{"bias": "none", "init_std_qkv": 0.027, "init_std_up": 0.027, "final_lr_fraction": 0.1, "batch_tokens": 8192, "max_seq_len": 512}
Each number is 200 + 40 x the weight over its row's rms, rounded and kept within 0 to 999. Layers, rows and columns count from 0. The size before them is the row's rms in percent of the matrix's.

# layer 7 MLP down, 96x512, rms 0.111, rows 0-26, columns 0-255
097,159,187,206,217,181,229,259,220,203,116,159,242,188,242,261,215,238,154,250,162,130,169,157,192,204,133,210,255,157,198,214,251,269,214,163,189,237,208,208,214,184,279,195,227,209,273,172,225,250,150,194,207,255,112,204,190,192,144,182,225,223,240,243,202,151,266,173,190,165,211,218,168,246,183,199,193,215,178,221,260,131,227,186,133,242,198,177,153,195,276,187,209,159,144,246,171,177,209,183,232,222,192,153,226,158,210,203,191,258,173,277,152,173,254,160,216,213,211,231,168,185,240,143,169,233,271,258,176,197,190,162,172,258,277,189,198,232,229,218,135,129,151,157,239,159,237,226,216,111,153,209,150,223,173,238,221,206,169,139,156,194,106,162,94,234,242,213,204,115,182,268,258,168,247,209,232,171,202,162,147,169,165,181,184,207,122,182,209,167,270,170,227,163,175,207,223,264,181,221,178,232,244,223,266,210,73,194,283,206,197,179,210,220,215,254,175,295,215,235,216,123,261,155,275,195,184,128,259,129,215,144,127,201,115,191,211,253,173,259,249,189,238,239,251,187,220,179,207,205,147,220,235,236,180,122,187
096,229,245,194,197,193,201,162,208,213,207,133,107,186,177,230,156,208,213,196,257,125,203,212,126,179,197,215,202,222,251,197,258,171,189,188,258,189,272,262,233,255,160,233,276,213,172,177,169,210,175,135,213,245,179,194,190,176,155,222,166,128,202,224,219,205,201,181,99,169,187,160,184,214,178,242,207,216,228,207,130,211,162,191,233,89,240,157,98,222,213,218,239,192,136,158,271,193,164,254,135,213,225,223,194,187,198,239,187,147,212,162,200,196,209,203,245,205,177,221,178,164,179,183,213,193,218,148,173,147,208,193,263,198,192,236,236,203,173,186,240,180,160,266,257,277,216,247,185,217,210,218,204,164,191,176,148,204,199,241,191,292,161,148,175,208,148,207,267,261,163,202,202,194,207,200,193,272,163,186,282,189,188,127,157,282,199,174,203,156,208,194,202,272,210,141,176,231,243,204,218,178,185,125,176,176,137,255,286,158,275,221,231,150,175,244,210,173,212,182,178,233,119,207,249,241,226,223,183,227,215,168,212,204,215,137,96,240,231,235,177,199,176,260,164,202,227,149,218,198,148,248,131,97,242,212,213
092,222,149,150,210,153,163,201,160,288,181,199,264,115,259,211,184,186,186,105,186,234,166,160,221,148,143,200,163,203,174,213,191,191,269,216,134,215,223,244,156,241,256,197,187,262,180,137,212,211,181,249,160,169,251,204,105,227,174,103,153,209,332,186,204,204,288,173,206,187,205,103,172,177,267,170,104,211,255,126,197,116,164,230,170,174,170,105,226,207,149,178,203,150,185,146,255,233,223,228,174,152,167,181,239,176,248,247,207,208,238,212,261,143,272,200,174,242,250,233,157,229,181,158,136,100,183,229,235,155,194,214,207,182,231,226,178,166,263,209,190,159,164,207,283,254,266,239,215,142,221,240,210,146,207,158,197,189,164,204,182,196,233,245,152,195,103,232,177,143,247,213,234,165,208,221,203,154,249,217,219,173,314,187,204,189,196,210,286,174,198,258,181,139,188,217,163,235,195,271,165,253,173,271,198,176,200,201,275,184,277,128,197,224,191,158,195,279,196,115,165,189,214,176,217,271,257,174,239,185,188,206,184,138,163,176,182,238,141,191,191,191,164,166,246,134,202,170,220,240,142,168,215,159,239,223,214
095,297,134,216,194,206,231,230,262,106,215,239,197,207,142,187,159,210,202,267,201,140,207,153,184,267,256,207,180,212,194,207,243,139,179,176,179,190,182,176,171,183,238,186,216,169,180,278,194,176,174,222,199,240,237,161,114,188,297,251,232,210,184,148,177,239,127,155,177,247,152,241,196,168,231,162,250,142,199,245,253,216,214,190,200,223,252,152,201,205,135,203,156,181,189,172,223,178,239,245,116,152,195,244,218,182,222,234,158,202,195,228,179,223,286,225,183,209,216,185,242,281,210,191,135,229,195,210,238,238,198,183,170,183,229,109,191,160,218,219,166,242,186,237,209,152,236,103,248,279,204,166,199,176,225,240,212,272,210,196,260,185,225,157,203,250,273,266,201,109,230,157,233,262,174,255,163,219,186,212,124,188,157,203,194,216,256,197,153,240,252,176,229,261,195,130,143,206,144,212,185,239,173,247,187,206,162,197,212,250,202,201,210,225,114,158,198,258,212,177,205,162,203,174,229,217,176,154,243,187,204,232,283,192,206,258,260,216,267,182,199,204,187,164,165,200,195,127,229,201,286,284,147,233,208,279,193
095,183,167,225,184,172,221,256,219,181,223,196,245,126,212,237,180,163,159,214,142,181,206,225,180,210,178,172,191,213,239,187,181,190,152,146,189,136,270,229,206,295,201,138,209,197,213,164,282,238,194,245,175,179,225,237,245,154,124,275,153,218,211,203,190,212,209,202,221,245,281,321,195,193,197,207,215,234,205,222,203,165,140,169,242,180,252,184,211,172,175,169,220,243,165,218,150,240,192,253,175,168,167,172,217,195,189,171,183,143,177,129,210,198,171,150,182,153,163,154,191,195,200,204,237,134,149,183,214,146,192,174,170,144,193,284,191,196,203,250,207,234,191,227,199,285,246,178,298,182,194,153,191,234,206,209,216,274,250,255,239,252,189,243,143,241,143,242,184,148,255,224,193,251,231,184,203,252,152,140,235,148,229,191,188,214,195,258,187,249,141,161,208,193,242,202,270,141,186,231,191,164,150,192,168,219,153,193,215,151,163,170,257,213,201,237,193,298,102,204,207,217,229,293,176,168,243,263,187,241,243,218,233,147,234,234,161,184,204,142,248,246,235,189,160,136,174,279,286,223,241,243,175,155,165,225,182
096,216,157,194,207,152,187,258,234,238,134,190,222,175,194,116,221,230,228,294,113,201,207,173,247,172,172,172,175,161,176,195,177,189,192,250,112,130,191,201,267,183,127,153,226,207,250,174,176,129,193,158,189,124,176,250,248,198,192,151,194,152,185,184,151,144,129,206,142,170,220,258,224,201,119,257,204,254,134,182,195,141,274,154,202,272,231,233,200,156,194,210,262,220,193,228,190,228,200,155,177,220,189,249,96,207,231,182,207,231,217,152,178,166,171,249,197,239,248,225,165,184,264,185,168,275,263,213,226,221,214,129,178,173,165,239,154,259,295,223,138,219,229,234,182,103,217,182,216,217,187,244,214,237,226,191,286,163,202,198,280,144,242,180,221,222,200,228,216,166,164,165,209,233,240,162,161,165,170,241,149,153,150,264,167,160,190,201,178,202,184,147,219,191,252,239,171,174,182,187,192,179,251,252,213,241,207,140,190,223,257,230,149,182,153,272,260,177,228,230,134,228,203,170,191,99,226,180,242,282,216,265,239,179,202,156,227,226,217,250,140,174,163,155,143,205,172,227,179,175,201,170,193,209,200,171,185
101,185,287,200,258,174,180,319,171,152,189,222,181,149,232,97,196,183,146,200,155,177,191,162,165,169,222,132,136,252,177,166,223,155,174,124,155,191,159,261,210,138,205,173,142,177,163,215,187,165,218,175,190,205,175,110,181,207,193,144,151,209,167,173,183,185,254,171,163,249,242,201,222,176,259,230,111,198,212,199,192,199,201,184,261,183,226,168,210,133,226,133,161,266,216,265,234,209,212,175,252,159,151,171,197,209,153,175,147,207,150,174,243,199,166,183,122,134,186,184,154,272,197,97,222,194,183,157,202,129,232,148,208,188,194,199,185,188,214,207,246,175,124,125,204,182,225,169,237,193,209,138,157,165,152,151,219,205,214,214,253,266,143,158,235,206,311,139,164,198,177,194,264,199,243,186,157,218,186,162,185,219,182,110,168,131,218,196,222,185,250,251,197,187,130,167,192,240,238,123,169,181,142,191,157,219,278,182,129,144,108,251,228,192,230,166,185,184,180,189,160,204,211,174,172,190,157,144,152,214,223,184,214,165,229,171,130,197,215,220,156,213,200,167,173,232,177,140,147,96,194,100,199,147,197,262,201
107,146,122,185,176,212,237,167,215,258,210,151,215,182,208,214,144,293,200,246,154,160,218,162,184,247,116,267,218,218,176,237,195,164,142,199,156,208,115,138,232,127,174,295,198,156,175,199,170,201,191,71,180,206,257,202,216,194,218,154,230,186,221,258,291,150,251,206,243,239,143,191,140,152,161,195,259,213,169,206,232,208,238,118,199,174,166,173,125,245,214,249,263,187,248,186,220,172,184,82,229,237,184,243,207,154,234,210,222,219,99,175,138,224,237,258,195,172,274,215,246,236,259,167,230,251,148,206,220,146,176,165,230,229,229,210,172,231,275,216,211,141,241,212,211,197,184,173,236,235,217,160,201,230,127,233,193,187,248,185,235,215,245,197,202,198,151,237,278,195,186,215,230,221,218,207,211,196,169,209,169,215,247,220,226,178,232,159,194,143,233,210,201,208,219,228,139,133,184,167,207,248,177,202,231,240,192,230,241,131,163,148,190,230,220,190,212,176,175,209,243,194,272,270,218,171,197,220,205,119,251,261,182,142,179,280,154,186,199,226,214,215,213,160,198,278,195,145,207,245,175,220,195,243,240,193,143
091,203,141,207,207,214,176,187,199,212,183,174,238,218,215,231,161,152,173,243,207,175,177,163,194,211,162,285,220,96,241,232,164,212,186,184,185,218,146,230,256,206,185,164,228,148,192,132,205,179,109,199,236,156,238,242,193,206,131,165,201,210,244,290,282,177,171,204,201,208,205,200,170,309,191,165,233,161,192,120,93,243,193,148,185,214,191,182,182,266,274,212,150,253,174,254,277,182,126,175,166,213,148,195,222,219,202,203,186,172,210,157,132,202,171,196,243,190,235,198,181,120,168,187,198,181,233,281,187,123,190,213,216,117,165,241,163,207,220,182,265,163,227,58,281,173,180,133,214,228,182,237,201,185,136,106,184,196,239,192,185,193,219,205,151,148,212,231,178,184,206,207,187,240,161,103,254,193,198,199,182,178,243,168,181,204,242,184,215,196,204,214,167,181,159,217,171,234,235,214,226,261,181,171,159,146,154,202,195,159,195,192,258,209,255,231,207,165,216,160,210,181,149,188,229,188,166,166,121,177,257,224,197,192,227,190,222,149,209,261,256,180,204,248,259,145,86,265,221,222,170,217,211,300,210,148,154
089,167,167,208,195,232,257,238,233,215,191,190,290,196,233,238,195,129,231,243,194,126,219,228,264,192,273,197,225,201,187,225,214,193,211,164,231,269,193,149,203,209,220,194,179,224,156,215,202,210,238,178,228,192,167,235,260,214,125,225,198,215,227,260,218,220,178,208,170,201,136,245,237,230,143,230,219,173,193,225,182,234,196,181,185,124,225,189,204,171,190,176,192,214,136,212,251,140,213,168,230,170,175,220,177,216,169,194,215,215,184,148,237,139,176,162,241,224,181,281,251,158,260,150,223,208,186,162,201,229,190,226,165,233,265,158,155,185,215,226,175,169,158,210,212,166,214,309,219,209,266,244,153,180,123,142,262,276,233,159,230,165,210,296,158,201,149,201,260,217,203,218,161,244,205,216,169,215,175,191,208,275,283,249,263,183,110,130,214,229,260,199,280,137,131,176,201,217,181,187,235,256,219,156,140,201,310,154,226,216,200,215,218,298,187,267,237,247,199,173,140,269,211,94,213,116,174,200,170,173,248,261,219,146,180,226,124,228,170,213,204,190,230,263,142,195,148,182,191,218,227,209,168,212,229,159,168
099,227,212,244,221,196,239,190,156,170,248,186,186,211,167,195,223,201,200,175,237,241,193,166,240,197,197,200,231,254,169,243,183,232,164,169,199,181,147,157,220,235,156,265,271,142,215,190,218,232,193,271,161,166,223,197,201,136,196,234,205,210,256,159,188,263,220,162,219,183,137,202,273,149,197,224,194,173,179,185,256,198,143,167,145,167,205,192,157,150,281,194,178,132,239,184,282,248,109,159,173,182,239,190,267,210,172,148,167,183,211,200,223,295,190,171,192,166,174,69,223,232,265,274,185,240,200,182,196,162,198,233,136,186,221,184,237,170,241,235,203,275,233,228,161,159,171,216,161,241,219,126,219,138,240,297,250,208,212,159,206,188,145,197,228,235,120,166,253,124,187,241,125,168,180,230,219,241,276,203,259,169,167,141,241,228,192,235,164,205,194,225,277,166,159,195,302,157,197,202,213,154,180,245,217,271,184,222,209,181,164,224,165,279,155,237,185,233,242,219,150,187,186,212,188,256,197,174,210,344,216,223,164,145,278,166,152,193,148,147,163,221,227,170,209,259,150,231,158,135,183,156,139,196,200,161,217
092,128,182,126,198,187,252,221,197,269,210,189,172,262,237,258,207,231,255,220,139,230,234,133,178,185,226,202,171,147,204,283,196,139,163,181,180,212,154,230,216,212,217,223,179,201,237,230,301,151,262,253,192,288,164,188,164,159,212,232,224,224,254,180,220,222,185,226,160,223,128,187,218,219,225,191,207,211,173,220,199,183,158,241,114,186,214,242,75,191,159,310,214,143,234,289,231,156,49,179,262,203,197,193,227,138,200,157,236,206,242,265,164,237,195,199,203,166,246,242,164,202,209,198,269,181,238,200,167,201,224,249,174,219,240,168,139,236,207,161,279,139,258,175,281,206,200,249,213,202,207,145,190,202,140,233,156,302,189,232,175,195,186,191,240,213,191,185,177,132,233,221,275,184,238,188,198,174,217,207,242,244,252,198,228,211,224,222,232,171,227,169,231,203,203,192,180,253,168,188,270,184,169,214,223,238,185,146,208,182,270,215,144,254,260,245,179,204,137,248,213,124,215,193,145,167,124,227,251,175,70,189,82,227,146,275,269,198,147,168,230,253,167,225,239,218,201,205,137,226,235,158,174,221,217,166,176
088,121,215,103,167,270,123,176,151,187,203,191,208,232,195,206,146,194,231,119,208,213,208,203,153,257,229,230,151,205,157,245,265,203,233,203,136,183,167,209,294,162,258,172,225,239,167,168,167,206,238,164,193,135,251,195,204,238,171,92,165,306,191,198,95,291,216,247,254,199,194,239,175,214,273,260,225,223,273,205,183,199,206,229,256,161,212,168,220,212,207,185,151,247,271,190,186,238,201,222,180,241,164,186,184,181,194,158,229,174,191,282,237,200,248,187,215,200,165,125,181,169,199,150,229,119,218,247,261,194,172,153,159,169,244,206,241,147,209,269,206,209,177,160,245,251,195,196,212,175,219,204,141,123,178,297,240,221,289,181,181,190,242,212,233,147,178,206,276,207,237,189,253,195,243,174,177,263,161,214,173,190,200,190,258,204,174,187,191,248,200,165,213,255,189,199,195,179,211,152,160,129,212,145,215,201,188,226,195,163,219,210,228,176,235,193,224,250,209,189,232,165,152,220,214,248,224,195,195,256,199,265,172,207,210,203,183,177,201,205,236,307,163,243,295,235,213,216,247,176,172,170,228,198,159,227,231
090,157,236,207,228,254,211,186,177,224,226,233,183,199,244,203,274,215,162,170,165,246,202,163,193,217,151,149,251,188,172,215,229,208,177,230,235,142,172,194,186,204,267,224,134,218,222,229,185,198,170,167,203,170,329,100,200,223,198,154,221,195,206,238,209,170,149,216,252,158,265,239,250,240,200,241,220,179,252,180,222,235,110,122,127,177,142,191,165,155,217,138,225,278,166,247,240,249,143,221,147,213,195,226,172,218,191,225,217,180,226,247,209,172,113,185,150,254,177,234,168,174,221,163,210,233,162,239,182,225,126,174,240,243,220,146,193,176,245,151,214,143,280,157,269,199,179,267,307,152,213,165,199,212,230,220,237,196,285,177,219,167,134,200,216,104,119,207,225,260,145,224,168,289,224,251,249,190,257,149,248,208,228,241,256,256,255,240,191,166,200,220,185,180,180,197,235,173,224,174,299,219,81,280,210,213,165,191,187,239,238,263,212,197,180,183,184,217,158,158,200,139,127,225,154,164,250,135,206,188,173,247,211,198,196,204,269,193,202,226,179,246,155,132,188,217,229,169,158,180,199,159,188,152,191,200,243
099,194,186,206,107,197,194,247,215,210,201,161,245,189,234,205,139,229,185,238,190,233,160,182,222,184,220,236,200,210,187,278,262,236,238,178,197,208,188,234,145,229,198,306,210,207,133,142,221,201,209,125,130,202,207,200,199,188,194,117,254,226,293,230,174,224,218,259,216,141,277,213,199,189,168,129,221,173,99,227,98,172,174,184,172,153,222,185,181,218,250,158,195,89,170,171,220,228,254,175,276,220,233,198,165,163,201,166,178,213,201,194,206,210,185,173,232,207,207,188,139,183,204,210,184,189,207,173,210,198,153,239,204,181,189,222,202,124,156,222,260,212,115,148,141,239,165,201,154,192,272,189,216,158,172,217,241,241,144,150,169,250,212,200,243,189,168,141,207,215,221,215,259,244,287,168,288,129,211,267,240,215,212,202,264,176,202,241,292,110,137,212,157,176,189,225,179,187,213,143,172,229,214,196,198,231,177,125,155,132,145,160,217,219,292,294,241,255,217,264,159,206,177,247,167,258,119,186,225,200,226,214,172,257,173,274,137,224,214,205,259,129,120,146,244,115,261,142,192,253,97,193,192,172,165,172,214
098,229,223,237,249,244,202,179,219,146,240,177,230,180,150,267,206,156,160,182,194,166,188,172,157,259,168,155,146,229,165,238,252,245,97,206,157,192,233,221,231,211,193,278,209,243,201,204,145,194,185,246,240,215,175,201,245,237,280,248,213,162,123,185,202,183,165,257,157,216,249,291,141,239,201,250,208,239,155,223,219,249,178,186,184,187,251,259,212,233,211,253,216,232,183,218,156,188,182,123,183,275,264,219,264,274,220,207,256,210,176,198,195,199,200,233,159,205,219,145,200,175,252,262,245,310,180,231,255,180,216,166,231,228,219,135,128,236,142,229,183,279,143,240,225,147,307,261,144,208,198,168,206,241,245,225,228,217,149,239,202,241,226,268,228,153,196,232,235,219,167,193,190,262,188,191,186,186,188,229,174,246,192,203,175,216,230,237,110,145,198,162,310,155,189,208,174,260,230,136,221,197,212,242,225,205,163,248,164,176,199,237,254,224,148,216,188,175,157,166,206,146,276,150,153,218,205,189,212,203,256,273,254,213,266,257,230,204,190,196,159,209,168,155,174,166,187,163,158,186,234,126,276,230,179,244,192
189,202,175,177,205,223,159,223,229,220,211,135,224,127,183,175,214,173,172,129,182,177,153,147,241,175,236,166,232,177,161,160,146,121,226,204,124,221,224,122,61,139,166,151,75,188,211,220,169,171,199,230,189,196,157,111,227,211,208,260,175,219,166,108,192,144,145,155,208,202,186,205,180,234,238,188,214,72,238,176,251,233,181,166,228,142,124,166,162,171,132,161,195,217,184,245,167,182,128,174,148,151,158,198,194,169,189,126,212,197,203,172,185,230,116,215,128,103,228,180,207,170,139,208,208,179,164,170,159,214,183,251,236,210,233,143,245,193,196,144,234,173,195,173,193,170,205,189,201,213,227,233,194,230,180,205,190,193,218,193,219,170,210,145,177,94,157,154,210,202,239,205,161,158,189,139,190,210,141,171,272,225,196,170,199,32,233,206,148,160,215,139,235,86,225,119,234,232,106,138,166,169,203,167,44,197,194,199,169,203,178,156,181,181,153,194,172,188,195,121,198,180,195,171,214,139,206,188,218,153,183,144,148,211,175,193,147,204,208,129,147,168,205,160,181,206,182,212,205,146,256,197,136,140,191,152,154
094,195,180,201,194,204,170,251,174,207,234,192,171,208,151,240,236,234,194,193,283,182,216,183,194,187,200,177,195,234,268,205,232,203,145,195,185,155,181,145,165,280,231,213,173,230,154,218,206,215,205,222,270,207,195,232,169,208,224,166,193,165,131,126,190,217,204,175,193,169,176,253,231,202,223,209,194,250,226,193,83,218,206,213,215,291,176,163,157,198,159,159,219,144,154,109,198,212,232,150,173,212,197,218,160,253,192,187,293,186,209,182,211,192,191,115,249,200,255,204,209,190,210,128,265,200,158,165,280,187,211,140,117,154,241,207,201,110,190,206,204,271,170,220,190,205,231,192,182,228,269,228,188,219,194,233,177,200,169,247,249,275,244,174,215,257,158,314,261,174,190,211,198,150,171,249,222,257,205,190,216,259,239,196,138,173,230,187,133,263,162,195,168,203,140,177,282,153,249,257,227,281,262,223,194,242,94,293,145,216,185,181,211,231,130,209,223,331,226,165,225,194,224,250,223,194,115,219,180,205,208,119,173,171,181,254,205,227,179,250,138,227,198,199,199,231,264,257,225,225,240,249,183,177,206,205,225
090,175,172,203,146,225,161,267,234,213,210,142,264,245,225,180,174,233,226,197,195,179,215,211,306,200,205,230,167,166,307,182,265,176,226,187,214,181,151,137,234,159,183,130,154,154,210,199,205,244,277,185,177,226,169,176,133,166,154,296,228,198,220,194,220,221,227,188,190,200,151,249,211,135,187,186,225,168,181,147,171,236,159,182,278,239,186,202,245,200,211,231,97,209,259,212,179,164,190,143,173,181,219,215,219,150,219,242,193,182,182,151,275,217,171,230,210,144,184,181,185,221,201,247,158,193,248,211,212,288,223,246,127,234,139,240,169,254,198,215,189,149,187,251,191,282,178,206,189,181,221,191,111,102,215,156,262,206,188,211,209,226,161,207,329,173,224,167,243,206,184,197,221,230,138,222,202,239,226,155,162,173,206,180,200,245,124,230,111,227,150,219,229,154,242,149,232,130,169,173,179,228,80,205,190,176,169,171,166,200,206,248,174,179,166,169,145,223,160,213,230,180,202,160,210,119,132,210,248,221,188,286,274,174,206,180,246,204,152,205,255,187,143,234,199,229,200,203,302,228,235,249,177,148,182,211,240
101,257,169,215,185,175,195,266,210,311,255,178,177,256,206,130,230,263,203,229,187,274,142,145,217,218,121,140,245,224,172,223,230,199,179,156,164,250,242,199,227,184,174,246,150,178,187,211,255,265,227,166,203,211,203,270,186,127,195,253,156,164,246,134,214,219,213,221,264,192,229,132,239,146,177,193,166,158,222,156,203,289,210,159,130,186,190,240,249,160,215,224,204,163,212,223,170,175,204,221,197,227,192,171,282,177,167,273,196,260,209,56,151,187,162,159,123,143,169,133,225,211,192,278,119,209,281,176,177,179,196,212,130,185,123,188,176,149,186,227,156,228,157,209,191,153,152,166,228,214,228,215,176,212,198,218,164,185,274,292,214,130,224,173,222,182,232,181,277,155,208,190,196,221,214,178,168,223,198,164,209,178,235,211,237,189,191,232,275,222,208,246,224,243,179,201,162,193,138,231,158,241,208,166,274,223,134,173,197,198,168,197,182,202,168,197,249,205,175,210,215,165,186,207,197,170,291,168,204,165,242,192,162,176,262,202,204,220,178,208,237,186,198,177,157,171,249,137,185,254,185,193,242,178,140,157,211
093,195,199,165,214,173,220,187,153,253,198,200,191,137,206,241,198,278,248,175,203,208,238,166,195,250,109,225,165,170,235,182,173,184,233,111,158,266,186,242,192,170,211,144,148,172,178,161,155,171,181,149,205,190,174,230,279,194,189,207,142,204,252,227,165,148,248,187,207,262,182,162,226,177,193,222,296,189,222,253,200,237,216,256,243,187,203,221,326,216,161,254,231,198,215,238,217,222,167,243,183,205,225,199,208,196,175,221,182,190,118,211,229,210,118,187,121,170,153,194,163,124,202,206,140,210,251,268,201,169,182,207,200,165,209,176,133,241,169,188,149,176,153,222,260,209,176,192,215,240,261,241,151,158,140,138,210,279,283,244,230,199,294,216,219,130,188,180,199,200,162,148,172,244,210,170,148,196,174,187,194,197,229,207,152,189,176,182,211,170,333,286,210,192,197,231,187,185,185,157,206,256,177,234,177,152,159,224,257,254,205,236,208,213,195,184,171,191,205,174,156,146,270,198,144,191,184,171,275,174,225,279,217,120,247,221,183,186,114,239,170,234,179,160,183,211,169,162,204,224,197,123,257,159,154,236,212
105,143,246,202,192,121,210,215,173,175,247,222,271,181,225,208,220,152,202,237,193,248,221,209,181,248,198,265,228,206,164,233,202,285,159,253,226,180,189,190,161,168,285,258,209,172,291,226,264,163,272,208,160,142,155,171,211,206,232,134,183,188,155,224,167,209,156,202,140,174,234,232,228,250,239,181,165,185,157,241,202,245,216,202,229,296,96,260,249,175,244,131,295,213,213,201,194,207,144,200,191,219,147,220,217,117,143,205,218,180,182,179,181,247,158,251,246,265,182,207,214,106,190,175,212,195,199,226,191,207,246,101,150,197,199,224,218,174,192,140,175,173,232,224,175,146,195,206,213,266,211,251,120,238,174,206,242,190,187,242,253,268,126,183,189,221,220,196,152,164,240,155,186,218,195,187,193,210,244,218,163,268,139,197,210,202,198,191,181,196,193,229,233,144,201,193,174,186,199,197,203,195,216,218,222,192,167,110,211,148,229,185,235,136,233,199,203,270,209,261,250,218,154,133,178,243,196,188,167,257,233,315,226,191,178,117,133,198,197,257,179,193,207,219,159,198,129,223,236,151,241,226,216,199,319,139,161
096,207,158,181,277,209,198,205,197,137,143,215,201,180,275,238,237,148,209,121,209,184,144,160,193,254,226,207,255,276,187,168,130,230,210,149,210,265,243,164,176,168,120,138,177,212,233,193,204,192,167,181,235,232,222,204,277,186,227,194,231,195,160,180,250,165,181,218,208,215,244,264,234,236,222,233,193,172,220,237,164,244,222,231,197,216,173,219,142,253,238,170,233,150,191,307,192,153,197,216,128,181,183,218,190,274,186,222,170,185,267,168,253,179,161,182,177,263,211,206,183,173,237,201,221,145,136,172,209,220,237,278,221,193,162,178,199,221,135,173,255,262,224,200,227,208,154,217,217,173,149,142,257,227,185,245,136,225,237,241,225,171,244,247,236,257,251,247,181,206,218,218,273,135,202,147,210,259,191,127,213,184,321,149,175,184,329,244,220,221,205,177,175,217,241,232,207,179,231,155,185,209,225,157,182,185,194,235,170,265,203,158,206,327,134,168,203,253,176,213,149,223,224,214,223,149,125,162,193,203,309,175,179,253,175,169,208,205,206,226,220,165,179,195,251,135,220,237,263,235,213,266,161,185,164,195,226
109,246,166,191,156,184,169,253,165,159,202,180,158,213,207,200,144,156,224,167,185,204,210,249,270,225,219,161,126,161,150,173,221,92,211,211,236,247,253,153,239,170,250,172,188,163,233,201,195,203,224,135,246,212,177,186,236,205,131,178,178,229,257,232,229,147,216,189,117,181,213,204,216,240,232,234,211,205,163,237,211,173,211,252,224,209,222,266,185,242,259,246,158,175,174,210,198,230,157,270,308,213,216,154,276,201,139,194,136,241,127,258,233,154,217,168,186,99,172,190,169,197,188,226,177,163,234,257,182,166,121,228,234,142,174,185,196,141,187,158,181,160,112,166,205,231,182,188,199,201,159,208,245,163,244,161,109,252,220,190,236,171,135,184,182,225,205,276,281,209,169,156,161,205,227,273,191,225,193,238,222,228,195,233,201,234,225,201,220,226,244,167,189,209,246,184,191,217,219,187,163,276,192,173,209,134,203,222,123,215,169,212,179,211,247,145,247,229,226,233,167,167,224,106,158,277,119,210,175,216,173,136,212,215,124,185,167,165,193,224,187,148,225,263,209,169,230,211,178,219,201,264,213,246,157,150,217
092,209,189,275,217,283,188,209,171,182,220,176,146,178,251,153,285,233,172,243,269,195,252,206,229,219,217,227,248,201,191,167,246,226,223,220,236,246,214,204,225,227,174,262,104,211,201,187,163,193,215,212,247,233,233,275,218,230,183,217,200,221,235,229,249,184,207,210,236,112,279,208,246,164,135,180,197,258,182,191,196,161,246,190,192,196,133,152,242,229,183,191,134,149,214,154,215,125,209,157,217,95,203,153,142,187,274,215,206,147,294,134,201,198,194,207,183,192,257,231,162,177,198,183,250,168,193,219,193,228,219,197,193,207,238,184,258,234,264,254,237,167,242,264,92,207,239,154,160,223,261,292,247,206,147,243,178,203,202,155,221,164,166,212,232,226,152,234,330,219,231,231,133,167,176,153,135,202,244,165,220,182,150,221,171,213,180,139,216,147,109,245,256,192,135,281,196,169,153,256,240,235,192,229,219,235,233,191,191,261,209,231,127,217,220,150,171,228,135,234,265,172,150,137,224,130,210,161,212,215,143,196,237,93,197,210,173,136,275,193,224,189,233,252,153,189,231,157,232,194,209,136,249,252,263,195,317
090,204,169,153,141,185,221,195,147,216,180,135,237,233,218,216,191,285,182,191,127,155,177,210,213,160,259,206,182,168,188,209,214,249,178,213,163,206,180,229,197,178,227,249,171,190,171,184,150,209,265,204,182,163,203,294,194,231,108,256,146,185,217,261,197,190,234,184,186,203,173,155,206,96,229,248,122,219,186,112,200,292,226,259,261,241,230,144,218,215,239,241,168,237,248,211,139,172,163,144,271,199,162,162,275,169,171,144,238,207,158,183,174,182,185,219,238,154,217,170,145,145,201,177,201,127,207,317,178,129,227,178,228,124,259,270,191,235,205,188,84,156,201,205,141,184,254,184,206,288,256,183,180,199,264,149,259,165,214,140,191,199,120,245,187,197,247,179,229,195,187,268,232,195,218,250,150,191,180,172,164,219,185,248,265,227,176,194,258,192,146,181,237,240,221,183,253,125,187,202,253,226,177,144,193,148,205,238,175,232,235,156,184,231,255,148,169,187,226,168,217,185,186,142,155,261,217,191,197,177,249,148,240,90,209,247,179,255,171,191,188,192,211,132,231,173,158,157,223,158,243,188,198,188,268,208,186
107,181,272,186,179,204,284,155,194,229,220,200,231,224,191,218,182,217,303,211,308,200,234,220,164,284,274,221,237,179,194,200,209,152,231,233,153,178,200,221,271,227,150,219,224,209,212,244,218,147,179,201,169,211,154,218,241,199,150,211,161,313,160,219,288,264,249,222,156,233,215,204,211,252,148,276,223,214,166,235,170,233,255,228,146,188,156,256,193,201,218,166,131,272,245,217,230,190,196,189,188,197,193,175,203,187,206,240,233,173,160,219,197,224,194,213,114,118,271,171,248,126,210,258,222,126,186,209,150,222,199,145,218,110,204,163,193,203,201,236,222,145,274,226,164,244,157,231,183,223,142,232,195,239,196,237,201,179,219,208,140,244,251,122,186,220,191,249,331,148,242,214,182,211,277,232,184,215,185,210,181,182,92,120,150,156,239,233,148,249,239,158,210,185,123,184,253,174,226,240,202,216,222,210,183,207,209,163,179,310,224,159,178,280,180,142,199,178,211,156,179,242,186,238,175,253,140,253,172,160,236,212,262,224,157,271,209,166,165,169,185,136,147,181,190,164,225,224,193,240,263,207,254,222,203,143,195